{"n_head": 4, "n_kv_head": 4, "norm": "layernorm", "norm_place": "pre", "positions": "learned", "bias": "qkv", "parallel_block": false, "init_std_o": 0.0236, "lr": 0.00501, "beta2": 0.98, "final_lr_fraction": 0.0}
Each number is 128 + 24 x the weight over its row's rms, rounded and kept within 0 to 255. Layers, rows and columns count from 0. Numbers have three digits each. The size before them is the row's rms in percent of the matrix's.

# up: layer 20 MLP up, 1024x256, rms 0.157, rows 410-589, columns 32-63
# down: layer 20 MLP down (transposed), 1024x256, rms 0.166, rows 410-589, columns 32-63
up410 108:105118142134138111112103185080085142155101146103105117125120118139114134149133102097141095146147
down410 102:146133108145090135131185109135121092105088146118117175136142151109150131110099125112127131123121
up411 093:095108121095083116141139136150137091153168094152113145140110118150110103130136115081139124196115
down411 091:164156129130118120157114119098111152141098138128124069078128083165145109110136105110064112100078
up412 104:134120108114108147129121130139144128118122065107135134131095108103162111116129101084140141128119
down412 102:141115125104123106159172161114128140122163166117104143103156141141147176119133052140120135177116
up413 105:110123167131150137117118165148120097130141139134189174145112116135162189145168106131149103138136
down413 103:110161087115129157100126073162144137116119101165173144161121130076120115130137152105145137077135
up414 091:113162114147142126124128114084174145122128143112126139079097159148072116145128123121099155128122
down414 099:138175122115175104149116097105132127145147147140129106133115089089071129163145084113143157105142
up415 105:111098154123112159138129157144100140142141134155137124122101120152101144190122111108133141097118
down415 097:136087142157117089182147118170147120093138134125123139123118113134151136129154134159175075135137
up416 099:142138127094113095132147168135095127090118154120113100113122082126178121139114140140109131139197
down416 101:125171144126155172110083132162117114073156121068113138132088161128107140110101116104128135141118
up417 092:158149154138143179129183093131151115145139136109086083064150157120088103127146102100168121067091
down417 101:132148114126144164087109145129153082124101121136102121139118145119181134121122100124138131092137
up418 092:137154118157109083138109135153189149132157096145144169138118124105091128115109118135081088117121
down418 100:110147141121133142119145120114127132101124180106133122128095129137168135140123110130160149109182
up419 103:163100132139166110135142093123131179135126077127111098118119106123121128148080147133099140151146
down419 104:137148101148135107104112152111125124176161131168102124138155167138127160119121172182099134106165
up420 096:116090127129183118119062106135109120169103137092149165074127149095114152111126124150103151102116
down420 100:149124158137176152110116139130131134128147119132047137114142096130137133108135130109104107141100
up421 100:126128126133139118133096126116111149141167119128125087112100124185152122146157131115104125142086
down421 098:101129103125113122097127167151109120107164145119131135132127152119115111145137130122138123140121
up422 100:142077113148165116132115160144110174129158076100106131123146109126139131120158118162131161129132
down422 102:090126091128106141114107125120149081130123099112139132161083089084129125122124178140120088138118
up423 095:123157193093155154132117101161126102147122118155138158116126144156165112128133114135124113120121
down423 095:160082122113143117110199102100126144164146139076122129134119143098089123090137127107148123152156
up424 101:136134119153132100101109159119178121161147106122099165156108128077137128127141088112138127117115
down424 099:154145107140071106124126081128100121166110117124112113153156132111126105123128124117153131128097
up425 099:141104118135147106091125118144127132081145128119126137143131116138144142126142164117112106115158
down425 101:102173105087150107112099172125146117199130135115124127147155104145160109187105118124158113166149
up426 099:117120109134115108151124105153086180143169111138117076126110142102078119154108175116130141133149
down426 100:157126123134141138098140110118123096105109118096113183120103138124125075125135120107110119126163
up427 104:080160115130128111126101134149100171108148130131151187112114100142137074170128118122140150091123
down427 106:125108132096141125168093104168129071139141126161139108121129137145150141089155185118146129122151
up428 093:124107131132134119156094140114123120122119097158096108106130139111164092109162162154121126148163
down428 101:104122096083141125151109108095119135127155126133148133154168103145140158145133112090151157128083
up429 098:170112140147142115116128112140150166090145080124161113134109147167100111161180117102113154163152
down429 103:105123139135142182156134132121085111148121103189104137094129164153119126127096137120125162152183
up430 102:125153062123138101145169100166122145126115115138137124143176103103098077128134133119115178127110
down430 117:176175125135125147120122138088109121151146165128171136123111129091146114142128146086133118116093
up431 104:120143145181149123162127112116171150107124084114173154138134106068112114144151146106123142132151
down431 106:145128139135143168133160158108098132143099152100108102092110093132135113167148110147107153121118
up432 104:132092147130170093139102103099098140128143127134119100085133155120133142062112121101120151122129
down432 104:137111117120081131131122138119115125116115144118131166150117103114122123165139130092154133086104
up433 105:136171145120139073165091109115139148122142133138125127140121141095111106120179114111136131120179
down433 102:138091130151089107095169134121133135130095163103134133117103155153116091135146150153133158153140
up434 101:090169095100112127112158117153071155122141127101095178089142154154175099078160127098166115159132
down434 105:128128145143108115133126119138157104161099117146107142130155137132101117114131111165145124116151
up435 101:127147133149115131122133104124125130102129192123161126123134160137124108124099135139107151135126
down435 103:136118105136112107074116085106072124120124105078133094137121117188127113079138143109137117098127
up436 104:149108144098136135137126153138128112122102153155125171142142147112093104152128130125137114104137
down436 098:117104122113131127140075113107145152155144116135137143157108129104133132202076142115118138167141
up437 109:126145138103145133130148100126113113134115123086164091137187145109160161122096118091155121143143
down437 105:148150148118100095146127130132118074092114105152127122159135125128135142142112106166097135099114
up438 103:146095102116161129153118143154138143151130099142133115111129173133159133131135144129151119137130
down438 109:153120121146152116088170126111083159135146120125160110125126154123173118120138103153162183200140
up439 106:120150157115105125080146130135085117121133150111134155102100138115163156153128145115111147093114
down439 100:106108164133139144148131119078125127093118149130142171124171130134101123125158193095112117154126
up440 104:101121125118140179182128134130129114146089155102095118108107073180105113149128166150130115121171
down440 111:148103169206122162125138127150134138150160152143166143118136122112131159106126137096110127150175
up441 097:150152144131149124107138121148102117136155110100166128101132162129114151142156127143135114155119
down441 100:110130130166101169114167124124133118120148138154107114096129147132118064092104144083125125144154
up442 099:143131131147121126127130164108166134122152157097150121111094110126126092181109124076079124130109
down442 098:099116112107128092103124138129142110136135128115136149087125128112140145125139129092147131096126
up443 098:115162155101149105120139155139160146115143111171144153122161153113075106128161103139122092159172
down443 100:103152134173089148177117114139106125130151129175121146181099125137114156072096123135142093119137
up444 097:129112159133115137128156134167115173149122134093104113129063152103163142122130113097087132120143
down444 101:141101105144134139121120100121114160107084137108120143145116136100113163101130132080117105129119
up445 102:110149093102142085121075108065143145139152101122144139103156117090097137117127151124129124106138
down445 095:091105118145155094167161121119080156136087121105117124096142162138123107078142116153110108124122
up446 103:126117134108146149148131102186133166146140119100144139078122128133120097141159166100122167122148
down446 102:122125138113097155086124157141156130149123137155144103161082152150137156127121111188149078140107
up447 100:168147140156157130113112141153135127124150141104089143096108188112098136161083133128158111115112
down447 103:165103098139094114151119122120130110165132152140098113092109169097135152131123111139132147119114
up448 099:106150134145091136115137122175190131138132087116115135126113145120141114098106105169141106116121
down448 093:153079121129120134097124142140150170178154111150105168110096124141130100098106139129147120123101
up449 097:137169113120107167127152114139183109116136174093138128134134112114131114128141143167156117139130
down449 099:171119093061166102129123117127116130126104117096156126145159145078120144146131114139157117089106
up450 096:129133180138157123146146142093131108135159134128135100131155145147184107106138185170158156147105
down450 092:132116143101124124115129143163164161141120101128159166137116103092109175145152123159111135132172
up451 102:134170162150086135118112146076097144137168093122145116151133138159138144136138147141129105127137
down451 105:151102119135130145125110158085123150142123070131160119147107104147151126081140111157125082113150
up452 083:127149068134119170137149115144184090145108132096110118130121135115101121141124151125179137122114
down452 076:144109126125145106120139109102096144148113082135084081093139091130144114092100140107135126163121
up453 097:106128130157120074147118117119140165134122130110110134118165112112152180077152155143137163135139
down453 094:140171110099097173131132124147143117117138158155123124147141119123158150131100135114110098170102
up454 097:157143150136097066163110146122099123131124173168132087168109139167118103123138126103114136128096
down454 104:138122114152130142156142104152125102102133101092146154151131140127105168119107152156147095107142
up455 103:137167173107143143129141144159159112149096185106149119142158079131154080095110144126103125120123
down455 100:099150094086118180131148097118140084118127096116131149110096127130097098109096097199117152164166
up456 098:119134160142157133152138158130163102109096090110120125144133136114114128171110145106082134108158
down456 090:127164127139115121132137128112157148174137136198154125119141133151149136122159138122129145116135
up457 103:119118118108154135123169089138145103103121092137135149132118170117179125094140148096138128129121
down457 103:109174181146114141138065110141128194146148119116112084122136130140153141157201098165146151162130
up458 102:140111110157141142100147104076103118133129112130060114120154111128085115163131118123116104143127
down458 098:141151111109110129149110087109136104119146106133110103139129136101124176155131129132092142132173
up459 103:141145123131117114122111107135112143120115095130108093124112157154106101148128093097121141137142
down459 109:131107139153095168093136141132160122123182112122132151161116076138144133116098127115085140142124
up460 106:101070155126119135150103124170158049127115129125125104149090153120142114135108139094117122144139
down460 097:117103152094137090138147115142143099161132098142122146159114102169158116173149131116102138115125
up461 098:121115099164131147151093136172175124098128139107114150150152153172147123098123119144117084108149
down461 103:112116177119119116149098108123121144107076095134119151100103111192101121142084116119123151160119
up462 101:160108136160146137119124134126139153113146197199139140113160142115141151140137126117113124123117
down462 104:127149104114138138164158104114115155140136094128122072107147148088128163114103117138132137129121
up463 100:094142134114124116129134122140092131103180105182134159138138150087139138136113136115124104088158
down463 096:150116142087088158150115133131131116116138115147128133123089146158156142120132149137120159126126
up464 097:074128124145133143113119154178145107118123125126130112127137116109122098156134146110158118122159
down464 101:121086142156151140126157106115143107168141124109089125115132136140150133119130140112081130133120
up465 105:138144098086138159132148142122126135166122170087118101121136133106127096120130111156077175147178
down465 106:121142139124119119160100150133184046091140115122133113136136138137156177137118103107134122178139
up466 100:120152114103131133143090099155144159127136119149148111117121136126122147112099117129099128109132
down466 105:115108114129125100124147132145124130110130114155140178168143138123173138132085173157152112136156
up467 092:131160097131114129125116084118111107145117215146136132124142139191133140102121109137198123109127
down467 089:175137166080122098107132122133141128127109113126116095135091076114159098126105098191154136106141
up468 099:105123108114130106133070087151149145156125153160121156177089108144096120125078111102120130135088
down468 098:092098116154132131137148119093147146138089111106108139098061155176140052108177137091143165104174
up469 102:122177129111128134144109144176127123149128093097121144096154117109143137141156133089109121119141
down469 101:122139158116148110098138093079174148125120119077156131172125115108130164110145123146099180145092
up470 109:103112132158125104134100110110123126133105113169159114136141123112204130128147072098177140129143
down470 103:130131131130132124123102150120102123137073106111128122104133116156132112134075116089119135152166
up471 098:099112158134133157117147107123130121134124153097146096154102097076124141129125111168113138162129
down471 099:179156155145143104172144117116096132163152164133155097149094129132163143123154129142159140144105
up472 099:121132132124148126143128159145093108123117127169130064143149113181180144127099153166136119165135
down472 100:075150102152147143133099152122158144123111126136109099062133113128081162113121165145139086095138
up473 095:129126168160082130104131132097160115142127084129142128107107118156143116124072101089140135107111
down473 096:114128160097157102141101122135114144088179119125125104142127116141103128144150098134110100142162
up474 094:113127099115095136136139131138138155105167136125107184124141057134132163132081151144187147121134
down474 092:154145130122135175142131124163110156127141125181125138117150142116139138144174117120162132119107
up475 103:134128159155134162135125108116101154114117146101122133152145119129119137136152124133125134133145
down475 104:114159135103122149141148187135124134128111128175159085190126174112121158128104168112162129131118
up476 098:130152149140143142156136138131121127140171109097133088124129140137099166166206155123110144103168
down476 102:112107135135111088149111118140127162146176112114156140153080120131161121132123131140142107125136
up477 101:071110133127081112136113110139118125110124180179119160106091136071148120119104118107064104110136
down477 097:142100130105060101079115124136132152132129151116143128120173137093081094132086101091114099130116
up478 104:132066127131114140141145124145099128154070155133120168112140095143135096162125073167142177074198
down478 099:138158108150132126148088145140134120100118119129119122134120097152173102138151131160152115104110
up479 101:077111133083111155118168158180145116108123132138128099108136151097121159117163118113159123106107
down479 097:119125145112162086117142141121103158172148151128095116140136117127044138115143105117150165117110
up480 104:105180083136101112119145130151146162130117150123133137113087141126124130114148162093124103137089
down480 104:129158105102122143115128133116134158150118131164099112150129128126073090134140142137163095107103
up481 108:150119142126192127116147110133135147131128120160147136134146129145137138098134108123128118138068
down481 101:127138170072091109098137114148151166100111095109109128110143163147149124148132131127144151105149
up482 101:114146155143142149100151141183135119142112108093118114124056098100140093123130112119144113159113
down482 110:117176127137093141112094121129127139116125105170141164064124168130120112102087159108137119126131
up483 103:150128119086202149158118114111167119136125145133123100117110132114128125120147138110152171129177
down483 099:142101128133130110127123110130108137132091141167095145135123074123099118078152152118127075101123
up484 089:150123123136162165175156114124137117138152163111097144122102128153139136101135104080115175129136
down484 087:127104118149134117119107120155132131138086087118169132156152157072094095124142124113083123155080
up485 097:136174130152131155142124139144161132150090145155152143125143192136147190136151105127118134163126
down485 097:154117114095120137121095117106114092147118094111050145134136160067114089126154132135091127109116
up486 108:119123093123109122144110109119130088169139128148111111088123097116085145169134149107110140113080
down486 097:143142128106128136131145120093170131134145087152169142178129114094112163118154125157106107214115
up487 096:115137120133133103093121143150102139107100127139133088159174125150133127124109116086097149098147
down487 097:168086124104108134153083103151131106078158153111093087122141158141120130138106173141141118148130
up488 097:111140128126137111119135113108165139143078123098124104106150146082106098154103155143137159136110
down488 105:136075090098120145106126133190146146100170141143153077164160124144129142094119146157139125099120
up489 107:105120178145111109128137105080125115117182085158148134152185132115117124139115161070171144140096
down489 105:145149137100127116098129175100103129114140136163162135092090121167116100179111118165105122135133
up490 099:116112133107144118146119070149131116105161144122125157120102122084097112143172105151163199138176
down490 101:122173108139149161105141124140137125136128152152104136106100128136137125133113151141139147095093
up491 100:122172084136138079131098144131080126142125151133164141165145130145092128114095128108101138088125
down491 100:122134123117130144098135148188160083138100137129137128150121120111134158108157128160149140108120
up492 113:128116148160176117151149114120096145123131137140144149185135081108124141162084151135102146146139
down492 104:111116123152159112143154167118132128158088136099179139159083095173097112148122119127122121087168
up493 097:143151146162134137089142146136119085147156182154097108184131123146089115125153128113120145116150
down493 098:172069097128125108111111165112157141163182126125128121142146133122111109146121114152137094149125
up494 104:132101174127141166149141125123139159134144174112127149148087123145136107126145135117106113127112
down494 099:141176075137095079131140147114075133091160144145140104142142133144099110089084108126109146079148
up495 093:139107143131133122141087128126142118172130119114101122144122179150150105125096160139117069134136
down495 095:123117155115137128131125152105152166124125168102122112111131109126183166081148124107137109166174
up496 102:108171182166150108120123120123137103112159106151123120131127142110108171143141156142096136126104
down496 093:128132128133128160118162084112143156141130131094087147164132133144109134097134133175122134157125
up497 094:099165160181142086131118124085137162160151159114062147131127128122147157105156127070106142104126
down497 094:136121145099098133149132146095099143151119093097176142145144143073139188114138106119133144143141
up498 104:091085119108105072099131084119158151150109104095102123121138123112128103098137172117173116106176
down498 102:098105135104122162151140108120095082070111125143126155110123140129109159101162115145112108154117
up499 094:120093132137160139129162125111132149156119132132133144135115136162146141152132141128105196122141
down499 098:127122108120118140075190122070112105098169162123093099166136083127138117123176134147128153090139
up500 108:124171112184141106092116129098124140143101143135160128135091145114105173181145082129130163136116
down500 107:102183163118119098171120119085159122090126167123115125174110075142105134111133162117125135114128
up501 105:159084122135099078138185149136131124114157116108142159100135110080174115126096104173194140157118
down501 107:154104125125129127119102103094148112098127122123087140127087152147156122148106169080155103110121
up502 099:092179168121127122098095128171136124100113132129122136106112109119122160160138124151158089142142
down502 105:167128115130145127157182159124127140147149123136131188122172125131112131116090161126113154093112
up503 099:114116106131151102149110180160142150116148144152103105131129131125144110141101158121168134139157
down503 102:119165126156164177156122162138101143136141132135161177157128119114153107153118118117114137138084
up504 089:127132136111136129165082127124075146131090146168141143160094119191152168093099119117120191105143
down504 085:148173151115098117122142153138129117140130120099134125098078144079113080158128122150123131127170
up505 098:122113122146133152128111133158111168123139146184109146135125113084092157104131133130106081161140
down505 099:157127104122132125126122157125133111108140156112155113142117135175151153115139172151099148099125
up506 103:166163107109111100102108137157141145138153100153125120079124152102086121167160091129141136119111
down506 104:133109135145113119127145163103154118172157101143100122104113164128143096155112085153181095095140
up507 101:139110176131133131130142095149117087144148129098132103094133155150121138107126134142119095109155
down507 100:130185144148120152124115127103104130114131131157117112161127109149155123151135160138158148139149
up508 103:104088155144116072119128109143109134127121146120151135078143169174151158179143170160147138092156
down508 100:132142117171120107143138108154113142159088131139088148131141068152125108110125073117162134114156
up509 105:135143122095100073132156135130127092094129154132117137129159144104115119129160129104111158144153
down509 106:106123150115113107129128164141153197108166131086132102141104125080092167152121125160150130163135
up510 092:120081117130118120136143114111148089164116112126106136104153126098064106141133142132107163150171
down510 090:163143140147140121123168086124145137162170141119136146153126107123148175101132172130119112145118
up511 101:103083165153128097152169116133160114105107154101175170172149096139135127106082138159112191162131
down511 098:122116096142166101127100091096135104138110092151182109103128173169109175127205111111126130099168
up512 098:119143125145129131132132101154142119136108137114112148130121076200139102150125129112142161138137
down512 104:107140103100113067115117136135142153140159120167137137142161139092175110114142155115120123123120
up513 092:129100143077085126118147129146162166145095132146162143104079134127125134130093100124125117155134
down513 089:108153132130135106119190126127150105152114120124170112113142098169131158135121162141126125114132
up514 104:130121186194156116110143115143107137116108097140095078120123156121188123153132098122080165139117
down514 110:110094146128118126146129154107125080120132165141132162108116157140149123123115125118151134110138
up515 108:114153146117143142107178093168077132089133088137130135145172144117127104129129121133092124176112
down515 103:127116111150121114101186109137146123110178147115079144194102098128071107127105145163127074144151
up516 098:118128171153115144144154119122081116102166152103182138147150109136130124127095114105154139112135
down516 092:100114149126126080124080099103130147101169124123130135089143114096134148116149149145163135127153
up517 102:146122140143106115121155144100137120134106155130132113169130138147109153152129164110097085082102
down517 101:140108124106128132127111107123171111141152084147104137125122128141130154136116118083135119152132
up518 104:136138116125134143133094131132111117119091177130129088092144118150085126134123125132165135083140
down518 103:170094145140131110117154154071107133120140159130079110122163126133087133119117113124126161080108
up519 100:092117154143098110149128119096104148156183121138151106149104127116097157126120132162123135124124
down519 104:119110098079137115120121102147113139121072136125093152127113095115079129147141100160111111089137
up520 093:103090121145091147099090115150129105146179123137141159145098146151147121116092155124101115133150
down520 099:135108108135161150122136164098158106154100128135137145160151178130125184139153140138102135099094
up521 098:107151133104091143119163165133120073174119154185116172127118144143159122087105147119143122089121
down521 100:143137172149111131078147151138124131137126093145139164131153078119119103147102100110108126109139
up522 095:088120098171103128131141093123144158146102157101113098119095148082141121088148148064140142142110
down522 095:170122118107118127140086074144087126104076105140124182132136124132100123142115166145131112147152
up523 090:119160118176129086101090141133164097132096166107102103132154144154159106121118140130107104116132
down523 090:068100146171102142139120126121121137147157153193102101133185106147089129123138113146135116133086
up524 096:145135093170111132145119097084039129136119075131112091107105141071153102111139115159126150101144
down524 102:146131099110100097132167142144142134149145129085122122117103100138116182153098156128130135128166
up525 104:104133157117137174140141134143094110126150140147164124148149112146156073149128145100121104138142
down525 107:139131114124135129121155119126156069104126096115136120112104145144125129124128127147133101112122
up526 107:113143112104152131156196102154111143112113097115133102106140132114141145081148104118147101153108
down526 103:078163077099105152127121093140193148087124146140126117132137090106172121171051132144087153133201
up527 091:164169145068152126123140142115148108102148148143097131087121150129146144126135175129104165105156
down527 093:120102142153186166102112097163081137083099146112152104136168079138138091144136149117153124117121
up528 099:175123161150142101128135143114171109168097165151126103163114117152111107117140121185184100128119
down528 097:141096117124122153114131135125102124130090100080138107139150137138110162104080138130152127085174
up529 097:104133098149074164122103126122135123139127161144158138099145144096110093086138085158083149105112
down529 097:091107154167142156163155101112146101092126145088110130123126081137106137138120141129125092160149
up530 093:132127140131164113112134153139118092130146152158124148151120123142086143129158112102132096162119
down530 094:137124150142135121166143089147113141147149133133113129118136129128135096134173108159151157154195
up531 094:140081121087096161168160155148142141134134086148111135126108144172137136155158134122106106100165
down531 094:131114122147111102137163187129119162104127146163137129085152076138125192092082127146136111115146
up532 099:104125135159158105083160134141099122139133138126152138079096118121119126142145127132096126124139
down532 097:142148095157123174141141126133109134150120097143122125117135128191171097146122100121121097139142
up533 100:141123077109085138105135122180083137132097127128114115199123130138142102107104119143160144095146
down533 095:119126130105147142093130046112141100179143168111131118104120145129139110149126113196160109156115
up534 101:105113130183185141122083128149090129069091144124153157093099146131171136168106105137103171084126
down534 092:129092134130161112145127126141115126134132101156125122110137128098134093132132089139131107114059
up535 103:087107138160127088136147080150102138124114109127106145151150123145150130133151132149150095134096
down535 104:150160127179125166155143129151137104122133145114120126186066186102117115100140127148128076136129
up536 098:131100131124138102120141156099118105130128136125116145136125124125183143162112100123121151126130
down536 106:125159129180100120123174103116147180152157133113122154137111111176194129134109122130111127126141
up537 107:158128111115123135119110147157117145124154112110141163114158144116094131123138105102139147108115
down537 104:152169070149113128138103131122184125153109138142185115125117183125118079117097124155148149074131
up538 101:142104142102120087136125121109107145125133128151137122126152121093116112174096114141107167173113
down538 101:186125120103121160117130111092133130076116134108138110103101120129143147120115109123091182179135
up539 104:150090149145119095126126094124126110101106164126151111124098096135157109142140143146147129091131
down539 101:119094136143118169150138128126186109068136130115117171106143115149118125118118165095152130162125
up540 103:091100118138167113140120132126097149138122119153110123102100141112142099141161074119101133114157
down540 104:095106130132104132160117135116111143107140120156149145127122126103098102136143092114135122137160
up541 105:189081123131117125149132089142132130119120144172115103137132155134137108131096123080119162079145
down541 108:165130119122086157105116102127098103131107101127159117131086148110104101125102086135164140087175
up542 096:134156155129114089165127138105123131158116115116133097134149173145108130094102119178130128189097
down542 098:159122104107101136128145154110123118161171127133152130136118106134113097133128153120101153158114
up543 103:117109128135118126135129068096109158174068111165115128146144116109107141126096161109092123168142
down543 097:162135106132133118086136171107117173130119122121119107141125120151111148166143146100113121082121
up544 103:167163126121126068166120116149146075142165114085111145107083143133097160155129142156148131122112
down544 101:135099111093123127140132159147160134158122139136113089156112148129159171171161115120157120105106
up545 101:132081132116119130147154104126126146155135112167108130128153130120168137118117174149115145122142
down545 099:162138120103140132097141168113102110108111106194147105146158119165119123110118125109100132152156
up546 103:126102129168119119139123125096126128104155128117141149124135096111136128128142080121117154151120
down546 101:129133130087103146141117163138147113118132128144169146144132139163125124137148167158140125131135
up547 094:161125136155142100135140086161139128178137123142114148148139134137145110130065130153088096149145
down547 097:155129115134112116114118137115177125155098147101107130122114126126115140126140166120160131090116
up548 092:120151090171107107143133131108127140173129134152145102153116131116110117151097147112182141158111
down548 100:133154107135179139106091149125102164150134125126177160110121107138106137148168148103115116087167
up549 100:171168144153167092138127136116156162138132155125137089131155099156163129113123165132133140092179
down549 095:129117103103148132096151135119102122131149131173151151150137132117146165154157103079086182144132
up550 099:163121089120145159147124131112157083145144154153083121140118090107139067147143113115127102115127
down550 102:152145137074124139091108120153141184126127117122122092095139186105126142109129125116134169152179
up551 094:109142140108138186111127127087119098160098118126101114104098102090118115128107161106098117131179
down551 101:168122178129122111135148144143131138136126107152133130163121146152185141108099106098117137111124
up552 102:110112130106159121142126109092144126106093163114178132143121138138119092156143120168117131090116
down552 103:100112090144070145117131133108108135101108073148098174111101146157127127105142116119137114108148
up553 098:104112160121123108169113148116147086169158140114114121127151125127112144107141122107121135141103
down553 104:090130135122136116117143097169138114166170138129104101089119114094173144152136115135133130127179
up554 100:137137114138127062132168108111141103141085117128130132132088158136130157171159094148126147170143
down554 097:130143136138103103126134132106179145134122142091138131108098112159120148122142149144116114115118
up555 106:139130144104129121110167116121098154155119093107137121123149119160171087126166142138123158092157
down555 106:091150120108141107145122102118149167119109132106142123136151156143119128128142131099108156099141
up556 088:119159110143148122089107121144160094140131104205140129136074132172184112128131158161127136116159
down556 084:112126177167135139168135096138090119170105112103129114140120146107120129072138133123116135127132
up557 102:139101154132102118105110096080135154151182109140102128154141142148124097140121139126131152112201
down557 096:157106126160129115118178109136137127119098142149173100113074093115117134113051157138151098131113
up558 095:144156152144101093113093114172128136092155152123130139133141130143117131138099179135100112131123
down558 098:193149087048119128152092130083130080116153103120169103109168126136143123109154113112111102076139
up559 103:112100147162163103091140147133143112136149124111180153124132091151124145153126156132140137119120
down559 102:157170145115126107116157156112118098161127108139158142158135126154137092130127107121121073117174
up560 106:099139168113115088116139092136094142104162125140098161151147149121111115089141143132118094146156
down560 101:108142116108135197119128123138099094169102120096130123084117145159129133148168127177102142167129
up561 101:115152134124145157096123174134131141129142108078143203149106114121132133099128073126171136124113
down561 097:144129130125111127136135186129143123133142174180130118126132141176162145098174144136150150154105
up562 106:140117097098132132129119132155146123164106092122109150144151091130140149121156137112160096136093
down562 108:110123156196122126119134092142148152119134124084086126126130104101093130107097106137137143112153
up563 100:095078110121128158095117154126111158112115132131151140100140143103095190135182127141142175158160
down563 098:163095123139159153122086120123119118081094141167159140111116161149140158128124146120115115136114
up564 105:138095114169162126079123162124145167160138171161148116089115130142119151112150132093090134110126
down564 098:111157188099117108165098079137145128158114128150110133112119132167128089139143183131123123119125
up565 096:131166117137126126146105105146132154102120154084158139126086131153122143139110125159110126107181
down565 100:146145126128094128134143106170104075123102124136099131125142143145129107138060157071109176116141
up566 087:171163165152113138170103105128133093103148131138132131106123162131128105117122107114134093117115
down566 092:128141106122136075090120142169125130103126144129146137124156159123109167130109160095142157128138
up567 098:137108123125110063111123102129137120156080074095151121108115146158086161138103146103147129083120
down567 096:114160122144149126116123038097132082099124147156135136111119100103086124134130135179132128144131
up568 102:150134119158115114156122102106087139126095118136099146124078151166117133187104120130183142083096
down568 092:117169127062125154167101143148124134133116136123117155130099099125110137121151123113162101101129
up569 098:074145110159163123153156111144152121122150110138123132146102152116150097098119130126126122154106
down569 100:146124134152134120106131165103140169151110118121094147068112123203172151140094141113128150159148
up570 104:126133131122118114140163125135158126127109138165098146099104098127141164105093143117138119148083
down570 109:144141083119107117142123138142106125168166152118129120133111129153124083157123109089155121127116
up571 106:178150145140138128111111136124114115148130098144108111087169129138102142116187139113144128176125
down571 104:127146102104109130106142139128156135132162085110146101142128087139158120155123114106146136122150
up572 108:123138141104130129133128133132092100124135101124111137147082106102134122144128125123129127126128
down572 103:081152095097131112099142147130150130124155120129116056102108101133162142078103115105125119115110
up573 098:078144124135188112111136142195117156155144136137123103103159138118137136109109102138064110168139
down573 092:167121118125091134096158131100132136111129125158120112056099125119105152106065153140145115113110
up574 109:126116106157132147133166133141159134123132146128130165113121095116087134118134132119120138109102
down574 093:132135134130122143098122139150105172136096147087113136111117091053123138104139123154113104112122
up575 100:138116109115118112149095128142124122142139104154108100136112153097147131131121129148135111135149
down575 098:107159145102120169119103065149191139069140140132136138161140153093138170103134174102130159105119
up576 096:128124140134087087120135128142121136112114152117172095118148088142139139124124151138151215144092
down576 089:109116123182153096125132139152149101152176092125145135105129141074145126115160099147114073097123
up577 101:147127158086155153143122137145105175142131147096144105122158162146125147131114103164099104130158
down577 097:102128146145150096136089106116105141128130102110091144139104115170096172114132113120116150105077
up578 103:123151152144096118173146152111112135164120146183135075135066120149143157126102112124146149124109
down578 103:120109107114114096103131209142149130129096117134110151133159144108132138135159136135148159121122
up579 089:105075170142148125138138149118116128145101144145118121112143160130118102151129135123089149135103
down579 091:184138136118094098108158165133100108097103107139125169091093117106092154125156138152146116118120
up580 107:116121135139130125121136100119142107070126139170104165085187158119108111164119103057096169086143
down580 101:107161166154128099111116097123112158150111102113189132131132157125123175131110114106162124131111
up581 096:110108166136109115151104085115151141101160097129128147101110137126129140149110131135110091118159
down581 105:110146159114120124090108166136120105140135152099120139113124111121139133137145149153165124114133
up582 099:134100107145078142112177097138152133115105102123135130112157134135115143159102141114122134155118
down582 099:112145132089088143106107125132115126126143138148115137114084149112120118096140090107122127163168
up583 108:126117153155161081131139129154107136120133152145131114103218145163155125141164115118123115125106
down583 104:127151107185145122121131098085119192162092101118128146148168157090136157130097130148125125142104
up584 099:080121135150133172133185175119146170120128094157139142150081152153132096094110126091127116121150
down584 098:100127160120132148137113126154139116094111123085071103142155166129102127126101143116167126134141
up585 102:176072103165115117126141128117118132149137107117168082156151139189134155119118149117126151161144
down585 104:113133124149160106132131137139101114123141157101105169120129144094152143161119108138150144147114
up586 102:126097183140126087113157122149103135116080135098143098104162106117074121110098126142127113091144
down586 102:155118171120120136124089123092109112140180106147146112128165157122140145136131142057107136090132
up587 096:105143085145142117134147150129160081112125104127165152142127181126113096119097087097118114168161
down587 097:147085113158113136137113089137080132086120141133126141174119100136156123112144143121129105164125
up588 106:144117134147101149113126126100169102162169108096147109109154142100103158154132128112114158148131
down588 102:140151142143141146153151105136127098150114140151090165162115141119137125139146096190126107151155
up589 092:167135129125110089121110168128123142093126118120120104134154153133134145139161135072119108160125
down589 101:101126119153137138138135160134135158114141121129108145104075130144124060127154129134128120126114